{"n_layer": 24, "d_model": 96, "n_head": 3, "n_kv_head": 3, "head_dim": 32, "d_mlp": 256, "vocab_size": 2048, "activation": "swiglu", "norm": "rmsnorm", "norm_place": "pre", "norm_eps": 1e-06, "positions": "rope", "rope_base": 314000.0, "rope_fraction": 1.0, "qk_norm": true, "attn_scale": 0.341, "bias": "none", "tie_embeddings": false, "parallel_block": false, "extras": ["some layers without attention", "local attention windows", "gated attention", "capped logits"], "init": "normal", "init_std_qkv": 0.0704, "init_std_o": 0.0102, "init_std_up": 0.0704, "init_std_down": 0.00622, "init_out_by_depth": true, "optimizer": "adam_atan2", "lr": 0.00237, "lr_mult_up": 0.735, "beta1": 0.9, "beta2": 0.98, "lr_head": 0.00555, "grad_clip": 2.0, "warmup_steps": 538, "schedule": "wsd", "decay_fraction": 0.685, "decay_shape": "linear", "final_lr_fraction": 0.0, "batch_tokens": [8192, 16384, 32768], "seq_len": 256, "doc_mask": true, "train_tokens": 128500000, "steps": 7287, "dataset": "wikipedia_en"}
Each number is 128 + 24 x the weight over its row's rms, rounded and kept within 0 to 255. Layers, rows and columns count from 0. The size above them is the row's rms in percent of the matrix's.

# layer 2 MLP down, 96x256, rms 0.147, rows 0-48, columns 64-127
size [104 105  93 105 102  89 110 101 102  92  89  93  92 109  96 101  99  90 111 100 100 104  98 100  91 112  99 103  96  91 102  91  98 101  96 106 103 106 101  99 103  98  99  97 100 105 106  93  99]
[[125 133 103 111 137 148 102 143 116 121 114 121 116 114 148 150 122  99 150 149 110 185 103 116 112 133 120 109 119  98 141 122 126  93 142 107 129 218 136 122 124 166 133 129 132 128  80  85 139 133 126 156 115 126 150 120 109 118 150 158 149 132 124 154]
 [189 124 153 140 132 122 168 117 138 131 162 105 122 103  86 140 139 118 124 111 160 122 136 149 126  98 141 124 123 143 147 139 131 100 121 119  96  95 125 129 111 144 147 109 151 136 151 134 125 142 108 142 117 169 125 108 129 125 120 153 142 123 127 134]
 [134  98 140 122 147  88 133 113  93 151 125 120  95 107 106 157 149 146 128 159  97 135 160 102 129  99 134 136 133 152 141 117 123  90 112 155 120 109 158 109  93 134  98 130 155 176  99 113 127 139  82 144 112  98 156 144  93 134 146 158 158 112 114 171]
 [141 116 144 169 166 143 104 163 144 106 112 106 155 170 157 137 120 117 144 114 125 156 148 160 156 117  97 116 138 126 148 109 129 137 110 137 127 178  97 102 120 145  97 134 125 107 144 164 134  77 100 114 134 113 151 154 148 111 132 106 133 137 133 146]
 [119 145 155 140 102 142 125 134 131 140 120 117 121  96 126 135 125 167 111 143 100 173 101 163 124 188 123 134 109 141 107 120 142 129 143 148 118 125  98 117 115 144 119 135 147 142 135 169 152 111 150 100 134 155 163 188 113 137 104 163 127 176 142 112]
 [158 120 125 135 118 127 166 100 162 180 104  88 128 128 191 118 139 126 123 148 104 129 148 140 146  96 146 132 111 128 102 114 129  89 107 116 158 137 121 135 158 122 134 160  95 108 157 117 108 139 153 130 115 181 141 153 137 117  94 106 119 136 146 109]
 [150 128 153  93  82 170 150 131  85 142 125 117 166 146 101 113 105 130 143  94 109 110 134 105 126 154 163 117 117 163  93 109 112 154 124 141 140 151 101 143 110 104 101 140 125 101 133 109 145  89 150 100 146 102  83 128 134 100 148 158 139 141 100 146]
 [183 150 112 140 134 122 141 122 158  93 130 122 121 127 152 156 147 159 116 182 151 119 152 130 127 136 128 149 123 155 166 139  88 101 103 124 148 156 143 127 150 135  52  71 114  98 116 124 111 139 133 119 129 115 136 122 144 135 156 138 151 141 111 139]
 [131 131 133 120 148 169 152 130 130 153 150 136 121 130 106 114 130 153 134  82 162  97 108 119 133  84 171 154 100 126 142 109 136 161 141 100 100 211 100 104 122 134 111 128 143 145 156 102 101 160 141 111 137 141 132 111 189 122 110 141 103 118 111 181]
 [ 98 128 122 127 152 142 140 114 100 132 115 146 160 112 129 162 109 120 130 130 110 155 171 146 168 132 116 148 146 104 104 119 120 169 113 135 141 109 124 173 132 158 121 166 141 181 104 182  66 142 152 144 123 128 157 146 119  98 124 135 146 132 122 146]
 [117 127 144 119 105 142 161 118 179 124 142 132  79 130 139 139 148 125 164 142 116 111 132 134 159 166 123  92 143 118  95 126 114  84 134 153 162 126 110  95 128 158  87 171 111 160 135 118 191 155 146 142 149 108 132  87 113 135 129 156 133 134 111 153]
 [158 138 154 152 189  85 149 143 135 115  94 158 114 117 130  75  89 113 156 126 126 147  94  73 122 101 110 130 100 137 191 128 127 147 140  69 123 100 170 133 133 127 128 147 109 127 135 144 126 107 109 127 131 114 139 130 150 156 126 120  97  65 141 112]
 [117 152 133 130 176 102 134 127 108 183 128 149 119 106 134 108 139 114 146 116  79 130 156 125 160 119 168 105 116 104 175 140 108 106 141 136 136 114 145 139 150 111 117 145  92 100 157 146 139  92 119 134 147 144 108 121 169 114 134 145 117  94 139 102]
 [126 144 127 104 114 161 141 122 151 133 137  96 126 115 144 132 113  55 134 106 139 152 137 207 119  99 163 136 152 135 122 144 145 131 149 155 118 128 151 147 126 168 101 130 151 161 115 118 138 149 110 162  77 182 163 124 136 107 114 137 111 165 111 150]
 [156 108 134 168 143 136 159 157 108 130 130 133 120 106 115 145 140 136 170 124 111 200 152 182 144 113  91 136 158 155 117 107 100 122 123 118 136 134 126  91 121 115  98 152 116 110 112 174 112 140 134 149  93 133 145 136  91 164 125 118 117 102 118 141]
 [125 159 149  84 115 109 172 171 112 185 146 115 133 148 121 169 114  95 137 120 141 132 168 184 105 127 115 129 148 155 119  98 147 150 126 184  71 129 127 102 110 130 137 129 136 123 105 136  94 140 145 133 144 145 144 158 128 107 120 111 130 148 118 134]
 [152 162 134 128 114 140 215 151 145 122 124 106 123 111 126 122  88 153 122 125 110 179 118 130 125 190 147 124 147 132 115 115  99 145  98 158 116 130 135 117 162  89 137 123 135 104 114 111 121  83 125 117 109 156 105 127 130 138 138 146 123 140 143  95]
 [ 59  92  91 116 154 102 170 128 146 109 115 121 139 129 162 143 133  80 116 101 102 118 163 129 145 152 151 122 125 153  98 123 116 111 187 130 106 120 148 115 153 151 107 136 142 153 154 100 135 139 135 120 151 144 159 137 104 111 135  83 158  81 105 122]
 [117  80 163 105 111 129 123 118 146 122 127 158 152 136 153 109 143 117 107 146 137 127 132 172 137 165 162 117  98  89 164 104 115 130  96 152 150 121 130 154 139  99 156  84 124 134 161 172 189 153 159 103 121 151 141 104 153 125 124 119 150 144 111 133]
 [ 87 160 134 131 113 162 151 119 146 138 100 140 115 110 112 131 127  95 138  90 105 129 143 108 131 136 158 130 150 142 146 120 138 133 133 106 124 128 106 111 117 111  77 144 135 138 144 159 131 138 121 144 108 172 118  91 142 135 146 214 142 129 156 122]
 [142 140 119 136 131 124 100  95 152 107 120 123 131 163 146 164 131 151 151 119 123 145 125 172 142 127 144 125  83 121 128 152 114 130 113  93 143 123 120 146 133 153 109 110 133 113 129 111 138 105 122 147  80 113 113 152 140 125 116 103 148 182  98 164]
 [134  66 122 106 159  90 114 126 123 159 126 129 178 169 110 101  85 136 137 122 181 131 142 128 106 117 143 142 123 148 109 130 114 145 108 135 148 117 129 123 123 131 153 158 115 139 135 126 145 103 184 135 149 142 149  79  91 120 133 148  87 121  92 129]
 [129 130 141 194 160 104 128 107 147 147 117 135 106 126 132 122 109  69 139 116 118 124 156 106 117 110 122 131 123 113  98 153 132 133 132 126 136 120 113  86 167 145 139 142 159 117  80 156 113 116 100 139  98 114 110 127 143 181 105 117 102 119 129 168]
 [112 170 148 141 100 114 111 107 143 122 129 146  90 112 160 177 144 120 143 107 115 133 164 161  67 115  84 109 104 139 156 112 117 151 106 100 159 159 129 136 179 123 111 160 118  96 139 136 173  70 111 120 100 141 177 154 143 106  98 112 137 121 103 146]
 [121 175  93 119 134 132 124 108 100 146 145 180 109 113 113 136 153 152 175 131 117 124 123 106 104 148 124 154 123 102 156 141 149 107 183 140  94 187 139 127  94 106 151 116 121 100  98 125 130 158 127 108 115 131 140 113 132 128 152  81 118  80  94 149]
 [163 162 160 102  83 124 121 112 167 142  95 117 137 114 114 163 129 110 105 119 112 162 127 114 122 113 122 110 131 109 128 164 102  79 127 136 184  93  96 120 157 128 149 143 112 130 131 109 153 131 134 155 146 121 116 113 124  90  88 117 115 116 128 160]
 [118 154 131 129 124  97 158 125 116 144 131  97 134 145  97 120 109 163 162 175 143 104 122 106 108 166 141 142 162 147 133 141 165  83 104  98 162 136 152 111 183  80 165 121 171 162 122  99 152 148 137 132 128 130 133 142  72 162 134  95 155 126 157 119]
 [171 113 118 167  81 107 148  84 144 113 108 125 133 151 126 140 126 157 117 133 178 145 125 138 135 127 135 123 119  99 119 110 135 161 175 102 156 151 154  90 144 127  90 153 150 138 109 129 128 108 107 109 125 128 137 105 162  99  97 110 149 169 134 101]
 [127 187 159 137 147 148 102 146 175 164 118 116 123 142 120  85 118 127 125  68 102  91 114 123 165 132 158 153 141 175 109 160 138 144 131 153 132 126 152 107 126 142 104 122 141 148 112 158 157 102 112 154 113 130 136  55 135 178 114 112 146 135 157 136]
 [ 95 120 140 126 137 157  64 128 113 130 160 167 124 150 181  96 128 104  93 144 138 153 137 127 112 126 130 106 153 112 136 107 109 138 100 133 117 158 126 150 122 122 153 119 101 149 105 107 115 189 157 160 155 130 133 143 100 161 131 172 118 119 133 131]
 [116  96 161  96 154 157 139 127 115 120 131 187 114 137 137  74 156  96 131  83 102 129  89 150 126 131 147 129 123 137  48 157 131 131 148 146 113 133 116 135  95 107  96 113 123 116 140  92 172 104 148 133 144 169 102 100 138 138 125 151 154 171 106 125]
 [129 117 119 145 143  89 103 172  87 159  85 147 156 131 130 105 100 107 138 139 143 110  86 116 137 136 132 100  96 112 157 121 145 119  97 118 143 124 119 118 159  87 109 112 120 126 127 124 104 140 100 130  64  97 153  93 135 159 146 146 129 100 151 129]
 [118  94 122 150 141  84 146 110  88 134 143 145 153 127 143  98 122 116 116 132 111 168 145 138  60 142 163 128  97 144 111 155 182 158 110 103  90 119 101 126 115 129 123 120 130 118  89 163 144 127  76 138 156 117 124 137 136 127  87 156 111 120 119 145]
 [130  85 118 147 108  86 163 165 121 162 177 147 112 111 108 134 135  79 113  88 112 119 114  87 102 135 107 151 109 125 121 126 122 150 155 130 179 174 134  99 113 105  91 116 104 134 152 105 148 119 128 149 111 100 113 120 103 132 141 134 157 141 146 150]
 [ 97 121 164 120 121 125 136 139 135 152 125 113 146 137 110 130 123 123 135 128 135 186 109 109 132 142 117 135 108 151 126  94 140 144 151 135 126 146 109 132 112 149 110 139 132 121 125 132 114 120 176 107 117 127 107 143 109 145 102 125 113 140  97 180]
 [122 107 105 169 111 141  96  96 140 149  83 135 148 171 164 148 156 140 140 139 125 130 172 114 175 129 139 144 115 104 111 110 144 111 109  52 125 144 125 129 117 142 120 129 112 131 121 158 126 163 145 120 105 178 136 103 143 171 126 162 162 110 147 155]
 [164 127 120 133 167  97  87 145  90 122 111 120 127 165 133 132 139 114 100 121 109 131 154 110 128 146 119 144 105 116 106  96 118 110 122 111 113  84 139 141  92 138 169 114 139 140 125 128 119 113 119 135 140 115 137  82 156 122 117  91 113 107 149 116]
 [123 211 112 138 136 106 133  87  89 120 121 116 116 100  88 160 191 188 121 129 107 115 151 127 140 126 111 136 123 130  91 111 106 146 101 146  99 164  94 141 145 172 135 153  74 164 130 122  96 144 149 116 117  64  82 140 127  66 129 124 105 116 137 140]
 [161 153 130 129 170 124 103  91 135 132  89 110  98 129 166 129 108 179  80 158 135 130 147 135 161 162 128 168 122 137 117 124 132 152 146 138 153 134 129 120  99 140 103 119 101  90 151 144 109 115 100 126 100 117 116  72  89 115 155 115 139 146 129 110]
 [150 132  97 117 135 107  95 162 145 150 143 126 144  79 113 146 155 153  97 133 116 112 124 134 107  94 130 111 159 146 117 136 133 161 156  98 151 110 147 110 110 135  93 112 115 129 119 129 133 135 134 138 144 154 134 155 129  63 113 107 162 158 128 120]
 [117 173 111 111 138 148 100 156 135 115 142 124  92 122 133 108 122 166 131 141 108  98 123 114  95 117 124 143 124 128 141  80  93  93 125 133 114 117 150 102 163 156 173 120 140 126 103 106 116 127 174 102 137 126 105 154 155 129 143 102 167 174 132 104]
 [137 136 126 109  71 148 135 147 149  84 124 142 121 118 102 141  96 149 144 128 129  98  79 101  91  85  53 127 135 127 148 132 105 101 126 118 109 125 109 130  86  96 124 142 136 122 140 146 176 131 144 121 140 155 147 170 123 148 137 146 131 145 122 179]
 [124 123 121 100 126 156 106 120 136 180 114 107  96 153 119  77 138 133 107 141 106 154 119 178 147 145 147 160 156 128 169 144 148 145 114 146 130 167 119  89 145 122  91 204 146 115 122 136  97 158 155 149 140 134  93 124 116 121 139  87 132 151 109 150]
 [164 143 183 101 122  78 132 134 130 161 160 137  92 101 118 103 157  81 120 137 123  92 130 157 141 135 139 131 134 127 130 125 135  80 120 134 167 172 155 111 162 130 104 157 147 137 140  63 137 118 111  99 127  98 140 138 114 150 105 155 143 114 142 135]
 [205 127 104 196 135 149 141 110 120 127 128 116 100 105 126 118 112 123 134 144 123 140 135 180 141 135  96 157 104 114 159  97 101 111 135  87 109 140 154 150 100 132 128 118 126 150 124 122 131 129 135 111 171 109 139 152 172  92 135 133 100  97 159 151]
 [ 91  90 140 176 160 122  81 104  73 156 121 128 132 123 132 153 132 128 137 166  85 126 153 109 161 120 163 126 123 140 160 133 139  98 139 146 153  93 126 131  91  94  98 124  94  88 144 109 106 126 140 102 171 120  72 124 102 154 106 135 130 134 142 102]
 [115 123 142 120 114 132 157 115 141 106 163 126 141 128 124 144 108 122 142 127 138  89 155 109 160 119 165 115 130 125 139 158 145 139 114 147 114 106  42 123 129 112  82 150 121 126 116 148 115 117  96 115 103  97  92 118 138 131 137 164 137 135 147 119]
 [123 158 161  64 122 129  74 124 102 113  95 184 127 119  83 127 120 168 131 131 147 143  68 102 166 125 120 137 125 163 144 139 132 108 140 141 172 116 107 107 105 148 115 114 163 116 108 136 109 145 112 127  85 125 149 149 149 131 117 144 134 139 111 141]
 [ 98 121 150 132 195 144 122 156 144 115 123 133 134 163 167 137 153 113 129 152 146 125 159 133 168 137 116 140 105 125  94 124 142 171 167 126 145 131 140 155 129 108 147 144 104  97  78 136 102 125 136 144 133 113 121 131 145 117  86  94 146 132 167 123]]